{
  "n_head": 3,
  "rope_base": 10000.0,
  "init_std_o": 0.0152,
  "lr": 0.00421
}
Each number is 128 + 32 x the weight over its row's rms, rounded and kept within 0 to 255. Layers, rows and columns count from 0. Numbers have three digits each. The size before them is the row's rms in percent of the matrix's.

# layer 3 MLP up, 384x96, rms 0.282, rows 216-288, columns 0-95
110:106152075060089157135154158163167139122115086112158114211091121130140089165078064133122126109132152147181145127164135148119131146088151192143182173148135115157113068109122127104157143156167210167086117164119109157127104158126180150094066111136143150111153141161174137127151191156109120108
102:143179150110131103080086128123081059163088089132172154178088132146137099070065167133198158174094072158169058148091158152143137113126168136138139104157164161161150130150122099087119152149171167053120129178089147082124115119144139126167142124160118116129119132145083112126093110145086107161
120:110124115089061129110152141114114087179130107161091151140128179101130083135055137120129113134136166147215151129111141094165115160138167110131142154165128114166067125154119126178157157097122138104135151168113134162196134132083114071148099189068103193151120160100190083144116149064131104118
115:166143112108070124128104085126109139113138114132111163157137154090147155135077147097155099159038192147146113180109169170127158114124175185141172106121147234155134145139095145114130151167129135117146131220158109116163190129091150172086091136084119140117117123181104149104156142133144166128
097:127105147098087131117085130111072108112117131160138154156169121107100148124138124131144140156125127130159144161096110057151161130085083124162184135126216199149162158156149119129127127089104133125151123088073140141110163070135178102062151155137073111074074092120172093132062099113064165131
097:151113133147112096129131134145110097140103134132103111110159122079144146126136141142151166157124131094104139171146169101174179174209072070133136086170084149144132076153077182107191155080107074091106115161071153164112100158124148101121153187122133108137137109104175182143072209115128143138
092:075126146143115096157154126153155143177178114152072174117194168181090133025134137128100161103133148092109126085145115115145150116143144073115125163103095139135112119126095162089154100157109109090191089135161083133120120078127137160141170120144126222120171091109124168120192128119081143133
103:106116112114134188106164159161158073120076146163099128135175149075141134102160081100139118120071121130151072092130135096165168177141123071167130107163176170137082174090077126112103170089098086164137124126138058106164081163148069156108121120129115119133096057114174129116106114154106123174
112:099153146147138122122138135092093124145094135094126152134175214152099175073088150133113153101155176148123150153121159172148139116135116103153160164123093119168125128131074173137077143107075070133202067132103100151244145119088187154064119111134133086116161118134139169132119118123125119114
091:121147109100135117109169144145113135170154174169149135148148167105154130088091105090129161043142129174139143176150092037098129188116192126136159107142137147173123126136082110081109159145118161095129098119130103094080097129108097147072124127124143136048151102087110110149066157157124194175
095:086144112112162137117119095228086171141103120111154165131134196136099074124093132130206160139144114080117094128088187121155123072085134118112128213089135129106126128163129181124128121141121092141143102181184068156208127116129151152147125146164136117140073132112112133109126118115075115097
095:172161113142144142105135115106137114105102093198068135143101201140172110056129059071147111169101133099147152111080137126097124144121208137125135094174141161103112149190099103110129137120148088188102081100116095086143189144142109098145137115130167130133154124110177175172122131194132131159
112:092131111121086159111142108104177108134089112230117156122109155068148148126129139120122099123129181078141047181172154092143156128104124147187093105114136159114138109099139177118104088118114140127098088109183139103177086143167169118144068185123094074094142127149132137086132131114172084181
097:175119143123133170173155121079162094142071094147119196149163152123122085165130149137138120149116138120166137133114133116234121116121195140130082076136120169104119176132139116141153188105180092140111112132146132109187159156081092138124107103121139139122087083140122086124077105196156211112
115:083131124156129101103144108079131099125142108118123159159143101079165116173110090122142138143118130146109112105129161127177087183148129134133106179106119125085149136070163157135130067086083122086160076167129061082099068107141092178177178154132054134103098121128163163183048165104143125130
093:105092103132127112124147176132089108130108101117081148123134147069151148142134125066109133106133113132105128132111171137103104128103094123172131135004099141111109175121201106165160191061202156127124132214134110130156124139075151159187110080140112150128178110111123175101134141142116135152
082:116153096125191154115107129124098109169128119164117108119149097084224071125114107075101187102140074154113110129113140112151166206185144058075124124094125162102142163095171093111133103071132109114110102162113103141097152106132102127132084131103090121090116167118118161143100154209093113150
094:177110133166108148205152129137099134184096142155078098131188089120117143113101176114225151065156167151179158133174121057153137127086119166175150117166150128118141116157110118131144127136128106134150106150153154119149132093182080173103106122127130175057106159154159145170077130108144136158
102:156109100128108175158157130107125150156132165184089171149106101073177109089119083101129106085167160131172141116072115109167076105166143146170146106147114184158082102136139130132132190039099099091119144101128084148144141074161150128069156149166164145128087138110144076152123106068151167110
092:050181167079145096102130086071134167109106185135121134143078177138146172138147171132155154164102143119127104134144129030081115147100142134146187168115195167151125111152137150125087112122166156151117090128110148138180142141123135106085156177072148139133108103145092139123157112054119120082
111:133132158098089153136090091169156150120112155082164142101111183076145070135121099047132150131088153117130079064085154094150153136145139133122119123097136163169149182159136186096166144095121142077074153196169099100143105151110184119144127175165172110113131105087106146189120158152093153134
092:161154123132133154172116143097114111109099063150156112142138147095111095140158093069160189124101189195102059135149148044094088201164132130129208102104162182146090130148109131118136114134140114095141104129175189151096109180080127101122101147136179111123163135166134129147135114109143156153
088:105182105126133144138189176168093115118080104128124101145108105127175146139103155020159116120132158084196141089144127100173092130075112133118117116141146115083078150100149118131141122176146140095150118183143142084120135130088118136089093110051178191094095115112065112182139133124138136166
107:125120151137113163168134161091133063149104061159069189117170074112177124074129123060148150131130132166108097139127141124157177155171153109167114150095094125076113145147096104112139129092087110061091084091136090144142118159135126118150068170092111111108157133083203106160073145128130135161
095:155123115095180089110093129155113115087130104079101126124151134114109138145128125125105124130083119163149146134107126102145154090113166133171127135102068147159121150150128101180170178129203139157089132181174136117174118126103150137109042136085087099095071079093049132132089137153133230156
099:125098141135099109149143073097139130119149129191103147153109150113156159117071136133167101123158181163126134102084139077111107150194145118114137145133119120132142089131099126167150179090106090151134055148098055103129126171187129139058085102142072123086070135137211130090172179110137160120
097:079125107114122146123123087135126110150171159145130148129126077087211128114075065080106116072150103106119093097163160111123158128111159090117094150143141205165132112094136127133178151125085114066131090111134077191096078074151142123165152138138129189116164161075194125134110098142106168142
103:118156113066108127156126159182178134137143142159110100117128119079178175142079096074086106111135168074191148069126142091129141129173150124168070161115140179176115140141128137146147175131129105169125082125149129118116096110120153178141109110093119098125107156087208134140091201198112088123
100:122143136079110083195107141137078092144170155118084122130148137121123128096124106129093153148124163145116178225175119114146151140123148102111093102112128163203146118088101122097155119098112160079185096119145163100136141130167165158120187160080128163143163082114141106144082182116135221096
103:169137116171082108144109158162150114124096092087094144105135167146119110095098124134169109143178109119137147175127140149185110119140127174099175173096185140146082072172150177082078126138123153143156117165158191144176074124167101148128135151164127180124088056107160149136084178091074096120
092:094168122155138176083120106089142087167128127160034119146161141067113123131097087116103122146114180165157130121105097102144172129160174064127109117191091119101151118073134135061068149130132164103162144106147106134118143148197105173168071111138111133119130077107176075132166137142127108162
113:128093053127174212138155087112117129143103110079145187140170139103136118155100109061141130132081143150185173130050118120180116104131146102098112113138164146097140129186131153107140166149164112110103092202086118098159074077149128118147133141097142127083136131099117161097105120160142200110
106:087081084133140166093110057156164101163133097131159127159157127156162067146103063123090123156108162106101161068051149165152141182127135106146079190145073109122141163134135141122064149152144080121124076104132126129103094097161106142141110148160098165114163113066142116114126147103153084177
093:119103074093074183127120131164109132135141090078144162134136105061107109103114120144125099140117142124135066115168195099089164092158213128146201129170128149149136131128126116124087201138194106137122137131118160177105136106097166119170134087091175059099112148130165137183161116166111145129
095:166100129099109148131102117124216155129139170166143159154133085081125100132118159179160188108149128070139115150122097172175170130173149147133162151124132115109109123143121129138161148058080170088157116080166121208111097105115149134140078100105076063123183066127149097187108128113106131136
119:074126169122123091152180089108100132141148138183141138142138175149135087046131127123141172127068120085126130101124121124138155139136117097122131183131188162106106151176150138097165133068087138086091092119126133092139166096142106160150053159011106130117074130097126132154099115122128181150
099:146135170096129102103133143087153123151102083145142171154194137082139174134122173153101147142145146161127120138135152136126138173147178125118107129095194148130178180174127087147142163119168191059197104124213102181082145096130114157127161122063199094120123111166141134141132108162149138101
102:112122150080159171085150112104144132096066129156072113092104132114126100113127113091160152136134142113178176056092143167182113125126151134112196125115161147167102169162072160070166099070134187141129069151132087182146118142090131186148102099137160153126185117134138134133079143140183112108
088:125134114110137113109156111166105067162137143102115109120190119132092163127125067140167111190127143146104197117157139121205049174130161116166216164133175169140079091115170173109122096160093118131116098149174147162092120143174146167126091109153105175168095121111155132141129140172140156145
100:158211091130068136135115170157149091126118136093102187132116168084150114121085129148136132165122142142172086152103133086110152104132129158145114117132127133133113131117046125130173161110137114190149186143127131098188210168084147159116100082103116132082104034136092094167150131143110161100
094:071108205139096149134146152092103117075133104134131155131145129166163066115101165094127104129078121113129191093141142120122079136097126124107171132140135100125148057128148162161120127081139121086110047091142070194140140143161175169145070099152100122106127099087177154137088181119074132104
093:114169107125137103116081108157086176180182116097146095210155203126179076074137092088083092110149150149109154121170156112124165140119120068115152165085194152136180152149120111088148121109089102073126123093186126122122139158105114167149165117124112126116154087147143097106140092078098154133
109:086120147126120173175078109089121090135129085186096127158180090101149091134138098145160164162080152138120109141114132107125185129181113126193156106148092195140181114142134130160202105150079151140147141169126088190127086067136177132090100106098134067127126102129168145125121132169155147178
130:112117141139142149109071161157171139113128095097138177091118121152165110082108093076099130168153119104189109138119162161174139113120118137193136117181086124131082137195193171108163137091196122115138121146177123209160133086157117166080164183124121139136120116112160103125107185077118142091
086:144128119108160167212105104095165085113170108236117133144145140177134137153133147144155116167166126177126133146148128106162131121187114158108136191146097104122099128121052109156121121133180118087175127195124129106116089057167146108076144167123075084117112153125163135122120168175144132112
105:149100075105070146111152102032110130193137111114099142165117146120146163123087103069113110109084130175142153167109124091124106178128105122175138120088123156145156151145099153172113085179127108139148054138166162150112160091102110134162116154117137163118147043151080104154141205100132154120
102:086113158127124117176113086058108158119107133067140148173112166105100074159134104143184101192143112159127098099111130130116123175110147070139104161127147115084113086153204175161133090119108149133124124086108126091163153117186137150184192196095086146116160119079130170107080146138136109103
085:144138141079162106153090130111113149168072074117078089099127136153137185130133158108090097129150161123097121119196154147141118154117132101161128135122172118185153183134148149109145098129150143144088148132159154150220109111170180192151106148076078087153138097153113113085069094170062156155
095:202152171121163175098065091125085113075160083122076115155144107120134130158182083137167164194125152159170163089145165106185170220128115134123097159111169126097170107131153135140097151132122167133157118191136144161146130131134137122108057107125131156148156135184077162134134137124135105129
101:157176050112108120117111155150172137137123155125072155155128140122166121098131154116139146101165117121132131054169120042142174172114123091183158130073131169120140139084137128100154155133176152064138100140155123148158139130115151133143130180136138148136150115167173110170208221092150090156
080:178100176064197186098095165120108151159171104151130084153121132087206057093112097096144121108120105102142146200159200103121163119098162098121124117107163154113125127117132095105131113090151095065146103202126122125131138119132102144105125100136125092096076108081119138115153118152096185112
093:075129135077131132160142074157158086156109127165096172101145150077081154131055204112166142184169087076137136084067165098119137168073153164119159154132147106079109104117134105126188125152136115100148164126135143191174109111127162107125113107147192084122133139117085131123090109091134130094
100:164128171206116172152159054136213096089102095164133155151108084114119122095076152139132163127151161100104140164132102112191097133123175140126109160096129139184123149131105148092090134104162127132140118051174081099094170163187124125082118152163191162120166125132141131136148123154121090108
095:032140092160090097143107138119172130153140147085099151129171150107113152106135143128185179100114170059123113136150124112145178123138133094166108125136119096156107056187128162132188178110124159093140107114110126169183121166130112124120150168159099087087159134140172068205154154153103097148
088:092096107140173184132159165136091112147151158092100110080135095084146088130074131100130146110140202174204144140158106108133141131067162097160163096083162146131103162183075108116175139154165114085113103109126089156162175094070157178118086100079161127110135124105149080171139116126119106134
097:158180123135130151147089110130154132149111144102153077170178113139176170077132032101119095124177129163128146140132167083177146121145166122152150104172130178141109186141104206202148081114157164131167146111144129101131130096078125129110144116132086129162145112106084092144204161110150133172
094:072157173125165136104085158130126160200138153161150146097150140122131138156115094108135109135145124124123103098124170056191118124097149140142103117072131123127149202090136112107127128103109169129185157140123172091108116190176136196159109095184145081093071064058096144122120134143128150172
107:192096162068033135167121141116134144127080156136155141173130096126090135083085069123110123089103177115185145117151111111134119119113169182174141134118111174148136089192148148134147162118144111096143165110105102114162145120175156138118125116099145164123156117157168033128132171105148200145
087:154152104160139153155065132114167140138101108118148126151130084106204106119129122146169126092083137160132104130199144157100134149164105113132153104133080158153210135117164116163176189091150101082194164202107092172129136146138113114170087127151131127109088125165185075161096116162082142109
089:171169141104143141120128129144137173130191057116145143202090143074136136072149139086123106113113157121184121108062180132107095137131111108228159129140168122081154148149109169110100133142087142135106138118108038152144132102092163126073152126129187161133118107144146077135156152080124141119
087:077142121142154133140109180109089069142119075101120154124131104114151047105106131049105121083079122091143082120153158116087134092109112117101160109055093130114036103112130149147134142126159105125094110206165113120152224134107124144100097111152110111145110125086172115127121101093141120088
106:164148148122110201206110111080117089126112086161181103128120109104116146154073085093108158119066179142107050115121157101082101183107129110203109082180134162166084139139114140129146164137175107109158138145151153128122168128126128145070121146100177190122114108132128092146112105148147174109
098:118102130140080161174125127168108114110155098148063124122159122133113181159122071133188116173076142105116150111137148147104102224155177105115115156118139162131129111143147151122155094146124125177141131196110157214170086136191182133127130127105091107114109101137125084082116103180112162058
087:139085180062120143102159130140108121144098105130116106148118092089148146081122130090203157135174166171140130142042147104113074120179126133148139221165090118118108145144161164155124119157108120156118135191085140150176132143125154128103130121157183131071118133180163109127146147095178096061
097:128094131164077130155164111182148073139141089154120120105180104162115125117136074112115112138133141090127120073151165176206085147129149187135080164139124161119110085150185151091145095164170158135159093125135171117110083111121192120134128093120094142089104101158131185103053120119077071143
094:093082172125135153166145124105100159100074098117099156110111196115142095121117170152147119144096180115174135035129144103148105114105090095143142118118062158123141151156103186164155144095205144198128118142186117175114107143113172185115127131099107118138122073110134155101146117182109102185
131:145183074114075086148122194150188157128099139086111126187141130111169062091135137111154173092135127102167126065110191128112124155123138109159182145139126121115158079134141157133198148158146158154174117112124096184138112098122115177154139164137134173085182124144111138138172172161065152124
088:145135145118142125112140112130107129201083177148147158171135190124143131086110172077130166090115153204106107131162133117118127172137192108163173164152079146111137146123107130079100142070136148086182082060184144158098126171112137096140158073102092098113141150173137144141162187096155098132
089:141201128099158119125127110174097146168081100131177136114119137114189153141092136105122104155166115117121100099156145136108188116075132166158145113070140143096167144139065095065129139118128073069164145126148104045116153082123093142116115127148206095115143104084188093162123178173136144120
092:137152138092167140166087142091149144128116091145080121103180180134182083110131065098188195142153167146141191135150175114172109093139098095108108117159156149196106130154096121152069072145152144088137130093172145135124114125164093138095139181183079152135130068168132115146102115139153147096
098:193140094104138107111121150141175129127078170092106133202118157133190128114110132100204201094125116166141151094078172104149149182152126143149147128140142157081119102214158111057149133125128131107106125087119111163140113074138176121118178127079180116111180125138127079134144114125161135168
112:120088144079117107111179073097147102179098152167122164175114164138053102151148089136152099157089143149144043117094117083152131138063117108134136118102154110127107124109107168147129187115114157108182093155172069151135089154145203096085096159147113110110129135151081103117132071110149172154
092:178225058118084188103117103121120159165133083126157121184111153094197075110117146112106084096125138154162131129154167116118163154109140118096154209128130177125180153153136154110117091145110136104133150122135125099147113103092119179172135174148117173119165108176128110160191101101158138090
# layer 3 MLP down (transposed), 384x96, rms 0.266, rows 216-287, columns 0-95
100:119099174127045163116090128140105140111170163164116109086118118118114140127177140127142057093141147117106148124119092112117131046140082174194134099071090138125123130102103142107128145122132058119138132154165130064109166083163087026109117160127124167105117121167076080097098133103140120136
107:082156127185217144153126102099087061120161114130152109104134120098157142104174090132116149102123060119126128153088139120163101171139089160139085102082185120185158134101122020141152099115086081115192111124091132082104128121159181120102133132151154124134103147120094090121141116158145097154
107:140108130123083094114135089123130149123169128160111170089101149166136113142099219151126070141125103169165122089140098125088112085116137167099131121144132110169093129114143171181093126136104151120147238108076139098164191092062064116133168169104132130160096195142117126121107109087158133110
110:129138134149082098120147138125102079130069125148134180148155148175127119136128189108132000099143149110101129151084109118127145034145092127060079171125137096109161104112120185097105116112179134110167138113158114122108176127149110095152130159103136122128135145084085102090128131140159160160
097:104137157156078156070138151120179110138147132132101140174108107105081133078125162145162145164138104114140125126112093120130186133158118116116173055089093151184148155148160072120153103114107141174160129102143131108103111175057096167138181104139167133145185093112176076193082096136141062159
096:133125140122188135076185096136129098097072093142128138163125083141142107151133160167104131124129118164103072148134163120162114144062068118115145095135147124135129180051099130122132139085117091138081214186094089074153133154109200080125146111100114135209127154108133174092144120130141146109
096:138155153148087119143161100112145165148171148161094132129120107146157108088115230121196070074102095127126138110072117158070130083106184121126109164121089132069132114109187097124171122136136123109117143119129096079162136041177107111124121142136140138091105152179090195142162117140122157098
100:114098149117195088107121171047186151111101119120130176095142100109150153123142110168086031105137129116098145117100136098114117069104072110112153175130141143111168133131168166081160168081198097075113149114109140142078205106117124131098131105129138093075110153133117130154136133112148183131
105:113170164106175113157130138193109166091106094084137120099148139181169110153093126145110171123149099167074112135146192120144138037126111109081148119165089096152134101126104128163117097122118132133110081112118090161101109070057183161102147123199143150111150132149140177164157148141126085061
098:151169158111192126168148081160130081129104115070142120126107121140091121086109083125087077119138108150125105112075158141098150105128131172132142125109097129162173120139097000137141131184152091161151112126120161065150093103107116074171154138163103145101147151120089129147123149118126085122
090:204112133106212024130138153144094221115120130184124110127139086152150176105112168148096187146101094121142116157146152123115116024171113135126157088150116120096109130124126166153096084145149173136130089099101107117111118078136129110145133138130123133107107107131073144153109125118165116080
095:075153189135151140093168101115098082136069204116101146090153103111158164158166108132084103137148125139141095145110128167096098123066086138189137133131138132108155105085132088122084034165101090093122188139093195101087140132098146144175126134100070112097144133114136161162110104154119138105
110:115150143124117129075102158165124163128141167122135114123144148124067093161193077150154082117103167088106158131148168069136106138123121078135119095153156119122096112080108114183081203195131109110094181153103130127132068117135117082131132143123090090116149150013114176117114116143083133149
095:079084135133134137129162130072060079111150114120123149188107170123163110156099115072076091103078112143079165156113103127119087079230133094168148124093087154099164113127106118092134146110175137147131156137116114155069129166035183124155123139124138113087121114173136168109128123104131133115
119:065130110123101104162153146091147118091130112092145162141123127211147098164200151137133144153122143174152127131114113179125159165120104170185170112106146098125095149121085141123186121162127161109151168090108119075099126087081096213115185097083116129133146133091040082142093139113156128133
094:100152124119173105194140082137181094139174143139110098122187098110107121115123173195130102151094107114132101076162117102188094074166157127086108118215115135199080114143075099122140156131128070131103107110131123112123132148106124057063136114120141068143087138140126140157104176118123163103
092:116137176139163137180147106144125111141084161085136142145154148150077193177200110161054096149202154109141135116083084144122133177096135116138137196159117098206139101140103101098136097137110136121143087117117211116121155161114125118158121165125123158132177141188136120073108120096101103161
097:096117182097134120139131132150135136142158174083087172150118108037136112133143125147146105116102118097089141156144236101133172111169098090122162115102076112182104128080126132171141088071068148122067093148125108149143072164135138094120130110162162177141122150177104124119144174170083112116
098:117133127173104116157091206137065175136110110111126074175096152154123111111104120159128044115167111077118148089084094159055170060123102105158080125125117125129113070076093148103131124130120092100118131135112135125113151204110161094126159109108160104082141132111158160063116138092095101105
095:151151085114139145151148143123085164072115194120143153115069162148139166209116190129088172148109099200098101133157147129113139170133111097127157161085174129165060110162088168158134126134156086198095090129122058117120127155129159085095122160119156112106125130102072146157109090116098116125
099:128061109075124070140135134172137255104128134137131122121073150143149120165144100097080140137157170109093143148159119109156136132167191108055156055124083119187136116130137164082143104131125160103131107118156104144095131101118106134147135106144143147153147125098112141172056140143108089121
097:127125154160222117106115134153066115129147121146189090128118121169129154129140141187111106113117131133141148123129077181120157133078121143122089117115124143128095180139099057119131117064144136083143141077206086078137109113157045129152162120084159188145120128073128111176163132151113166163
091:098120130124137148118151116117146114147150143125139123126159131101057160067198098200144146094113134205079168142101174134123209115228152131157185176140079127123171104149106119113144123096146151169190121121109091118122122131162149118139141120094103062139121126133193117096132136158121129086
104:124148109132077095098186074174080123118140147131137091167083118085055152156170071133129144112123141174146130116156169118124108189102111074145129082125118182110097068085126140127129107121103212140125151165109113102107108086138137178094117116135132110174108139047182138145128099101066122144
093:151101175117066139183136063132154074114117149122141131171079134123072113131083096116095211110219087102140073110126075101178138122169150075183151166129168123148144123133097144112119069094143089112122149113118142148083144155102095132140164104108101136143179154131152104140120128073118091111
106:120070112089140116134135163091089088080137118079067084134058149088148159124097086153098184132141130145147147107157102134102167111102145083158102082156165121126092170158121117145127182183104156187093145170149180166090078144116127141138112074173114110185147109098131159111101083118145093083
098:131088147137043154134142166138166075120087115111089207075180125164150151157145099138107097143175137122114144082093114101109162078116069115158089124153142090164084157142121127097096093159109116157134136144142181030116129152108156151126113159108134083185138162195140124132127095122135129175
102:077120122105061135118134152086143107163126138091149174083102117126150153180135117178105145128166103126129140145153080159118123070076105168155077109172117175158182115156180095124152134165162126128159159055140143075123109149113135130180178167086098155188127083174161143111118101093130196126
097:155107146105171144139156092090126169140125150196108155115088177173154110094127219139150187160103129142044153122100155147134173086129090124122068148094113117102144148180098136122119051119076139042136117119142161102131083099109106126104123180137138139141080115160147159102114158155111149133
094:129128132144162098138149150178152071140127155101137093185127140159122179068166185124093134095192125144181140150153125136101144043151122136060178062167137130160170108171166063155103114126123150145107146125062138152072096095131132113119094095173127113167152112155142103161154088097145108123
095:128114155156228130180097138117099118106122097124159094148128128125089160150155133093036175139156147129177151145106130134121151143097112119165155099139108086042099114143163177152120085143088145122072163099114113112081130136133049128110133078122162132152128175096163094164169104075083125123
110:103105141079238228159122185083123093164146138101132179139101137150106127105113174129089079122139119123088154136166153095156104071147159153106094126140089105107168113109155059130123146161104126161098133087121141152130130147077133109154147134157144163110183110144132126105180174102160177134
105:143135089144154143110137182134102061164116100131192062127078112132108152140106174155110130194089155168128145125129131198073166135087141109093112121132075149096053154109099135097096186132144147122143090118119143107130113102157115113106120136138090154149241100106098146143190094147128114122
092:161093107170145155127143181115152147161120148169066113066125101102146159170167115123177162115127124101103125101106094173172156088042071134127095126075156137111089148121197117135138100085056138151101111158169152100162133140088139113091128123157109172139182113134131101055094172130111136160
098:154182063153161183088171072118125113063159160105150196115114118113072157114119166162147076129124073152147163136104173147096107092096105114126170165139130130128119132132172084087117146092113123076141104111122150087090116069128090157107166096130088071129135116155071095174157094126138113083
114:190098118131067134196119080116124140110107139114134136174150107155125131076109190141144134107149078117135119100173081191127111057119109128119163124146101141158129137136171139071130174130091100123116077124120133059164142089093036160170172135124167156167147115170169150136143117084156088145
104:133135153121125119072169130158157125112106118188142115131140113183092098156143146187096138140130105120143145183127146140112100107094075208119109068107150117141094143176127000143132161138085161127155149153120125109108142132103121166155152140109128108112114143162149142168133124079121099054
101:122091104123184144163096155160208163147094134154138128144154114115161151135107106099106091130090191110071087123109118124159124106178184166121106142107090158128147058098125082168121106166169053117097133145088189106138163115144152039136147122112171118124087145092187122134156161119127111101
093:142141056098112166090131126109163099116145180126180133175099126101115183138165136143075112153147085112127141189158114139171107113092140195140159246128097108131150121110112108145116100172116098126100158124081123110145129137080080159117139082095142110199151153186109129103140176136084108115
098:131115108072094111112131131064126105110106143111161122135155114183086090155123073086147098093130166141094178146120106214154189047147149157126150187112111133112164095117107139156168195080147100144148085124089096105136125098114136082107115093138091174161114154092175165099110118101123180116
097:101195051147109120131126161133132155131136159154135147085175158092157097119156255136130087137095098156150156101094124138147131047141085104085140133141091115080141159135118172116126053132121101132108182147124160102113145120115128095101136116119115083101089126089082132124160122094170126122
094:179140155153125141114136114099152181100106110131193091165136084126107215142131152167093021114150141157165131090154135135097113082114109191146157219183136109127143093104101125152127148137182113138079153143095125100157106134135131087102084114149053164127091155137112144108140148127116111111
106:102151141134175114118109121124146134132160146234102109115145140166110125083142142174145117145139053157130132141137073131069163089128099120106121102037094208088134099145093092128178112120131136110134167114154116143126104149085131110090137089129105047124116121176119144153118155105211137171
118:108083115116146102096129089125164127084065143066108146065150103166169095086127052131165130117136189139124163144144134135116112071155134108163123088151124132164072158166119141079132194110116183110151102116149170158099086079088122166088155150173173128120127141113140182132115127156126103054
086:155166137074224098150115132149112129128133124136149127167139147105094122092160064079155164151150172117150139143118227107166129108204148066094146172091109177187195123131113114137173143138126120110122100119150136131113111129131188098115167111111115168077088138157168121150132120150115166084
099:127105106104116145137126119144145240108092152129124192134063164124112166146144159134155000110077127086109158135129131118126139129133110145142103147144129131156062132106150179114137137111129144100182119122141098148160141148157167125098147154156195104144155141106099135126094112158098101182
102:105108154143094141158126103086115113091101055111061144117116093097159085178195135141153151133118091127123126119131153178109146140085135133147184098149101135105128143106182138133098068155127119154080125069098124076097142153112167207169206128063137138118152153061113134132105121172158104154
091:115125136125138169153143137115116089140117161165164091140103098057112090131116094133089102146106167125152115166130112127172111189181127176150144179182167123134123109024156183100157159159101162126104174081107117141159095173078142120102119178112084160123146216156135132189138126143131127132
097:130124185118250155087121070122094114085161127099162094151114098125111088119158081149089160115193134118134137165149147120140144132086078133073152149119166076113116135141107068145077118122106130140103104138069101149110138173148134113132157138093087119191101154175107176093153120099078113147
106:181201152142125145123062130199165229138066135090156080171153113129112105105089104099135133155116086074169101081137141142101114116108185191119125155085143159134179132121077145085127129148131155094095129147126160122150115095110134064160119133106158172121146151182109170120127139143119123127
088:124160133152134119175126149144134083174063151096165160155171168160097156110144077132122197172167114117067127150090102130125100087094130129194125168154052107179136135150164091102131112195101131138108142144107130155132111186139160124172110165150179176114162153127074106134151147078146082147
098:115086152152163131169097067149082112123116106120072157038151132158116157141097135100168170154156053107126120102133152127120124101098149149134117026114104101137076068054133091142078082157130145119107193162107107132138152125151138120087109102120133113114111169119094145078153129089094122100
101:151145185161198149161160121181126090087114145159140126124125127138098101116115105150085108099095123138107162160150109115109136182151185120144160178161112196150112139114163066121089164116159128103128138143081094116050152156102108125034118156091140091100184141089113186139164089155140091110
096:106107099126157151160117120108103165086146134052119137099074087128147140161115172156157155132133111104101085174123169133149172091069114106104149109118152154102107111170139136180122088085144131120124165162118189140122174116120104081104123141142139082121165114123123091201176144157007162086
090:187120059143112104161105130130159109095123079144123139116133131166159174094191115154122108175111129113063155067091166128065166129177123132137165166125123134103134141080165127195121082107114150184153133154089140111093109152175082068122154183127187132150111130142166154118075123109098175146
103:162152142169104154059148061087092153111182149122113145106142141060121127156139134138080067178128058183177135109102142104141132145160119200088176154155079149153103117161092127085106108130116131112114183103157065120135140094143082174138132102086132115141116154088154123179082123116143093119
099:094138153134210142146134147080099141100076129127190126100140106112104181136092155186122122119156104062160146139094152127120108117127132167160136072168146106126095148088119040068119105189141140127142153121077091090147058148123145126155172114125148146117074142121074165147128191174148123131
097:138170189173176123144091155137135200135126166148121112141135083184134171119142105128100108136110124093061090117164144156132102086142084168077096094128154120106090148120161124158096085097141122126206155110077149093163182091175135051080112146169123130152097123177147105128175143134095152142
088:118138080111184103119144127151181147104146139122130123090096125100105186129121135119154113095103189146155090098049131095105092178069164171106111118123139116162084108136134078142120163102134093140128115101142161150143135150137122179004100157100105114150186113126099150127155089101164121205
093:124063109117056120112184147113143236125128181129170150113061119171101134134149126148080118102117140126117102095141075124111152121136078120174106104128143106178131109136139149161105125111131092142125071137055110151089129097116071096158150135106098115081103154158162060110182119126173172130
087:121131053073242149082171085139115153147119157136085085157133169145106129103151104172151134138119161145084168152082135164122075107120106156077116114168157167143147121159126182154138103170103093163071134073128147155084118181117134165107099129092093096147137104149138139139137145190104119121
104:188176135139151068124094158124137114177131066170096086063153138191180157050123165147136130123108154109127151123131081124103150108097186150130081058150092143122080073154137126133146108104138106107126157084168126150086104086108136157109180126181124129139147168081127132115138122133084072112
098:072152129122143172106181217150114106125175078124071078120120137164128148154159095121115151096140118146078115110114106139094133170110100154100118189142121112103135073133078103124143090165099124143076210138094141097152062113167153090101169095160085068154162157114104098112090119142112159111
097:075067166123171121174166119163146113129108164094088149134159120142136107148169200052135177084130164122100100100114169143154100124108147109139061126085144161137080118100144162088126102121141139168170192171133114103147151172160158075150086131186138116125077151122114156061154144163130132159
100:146132114094206122133123158156153095062108141091109067129108086183098123106115103109144121110149161135147154053138129147097158136115153168076129165096124079084126085146129083169137100126169161128135154130124115108121061170133179110115177111117102161136133120156139192120176132097036069108
097:101105111137176177112108122098182026133137119107105113142104134122116136161147083141168173119065113126129142174105095102085120185188167171110139072127140141166112101095128035137124137139159111126137159076138144102130143164140115155118144120132122029186181145120139128113128085139159160109
122:121104098140160170059179105143122094106168111091122141106075113116166120054123149143090141110140103075125128065160128101185125048104156136156124145119137097119094125135098131130133117152110187085136210164106101143100164136209107109105116146107175133150109137151161129069144140115076091076
092:160101169148089079151084104140127182116100170093108106117139180142107140147145189133161124106131046128138131085121067163126118081111142122098117215109117115094072110138123184174150176105166137178148139133126161171145112102126111154110126185117081149151168112121069157203139136124095149100
095:139099122129207127119150017168152130144095137160125063131173107201117155133103125160132164101157094107145110103093165138081094063044140150152143105161148131118149142137136041122118133159085104180160156162154097115113108127114115150143166135131093107099100137125092112149108136122156082095
094:130165178142163082033101126124126226094121184158125086123152117080141164149084148147133159125083131111093120153117123113142153083160129124112126160127057113081152132124161163107115107085188062113082130156135109112138104093113121137081150154134148156135121136198130126116127171191162109088
098:093093112129092212132223124112148118183142098076083134158116144120123102114161169144115173196131157120159183151129112111107118162139100171183110078102136125116103097127121094154111136118117140174133061118118159100157109143149129105123115122177115148147119072165190122179103152135121158214
111:159118107120180135088128129094170089158091100093082109139138091148134133118207093138112093135133131100201135164168150111159181128031135114160130127164084128100120108137119155080154122184063128126134154145178125180095087130150140129137122161126086050093145180117135164130133076136114088099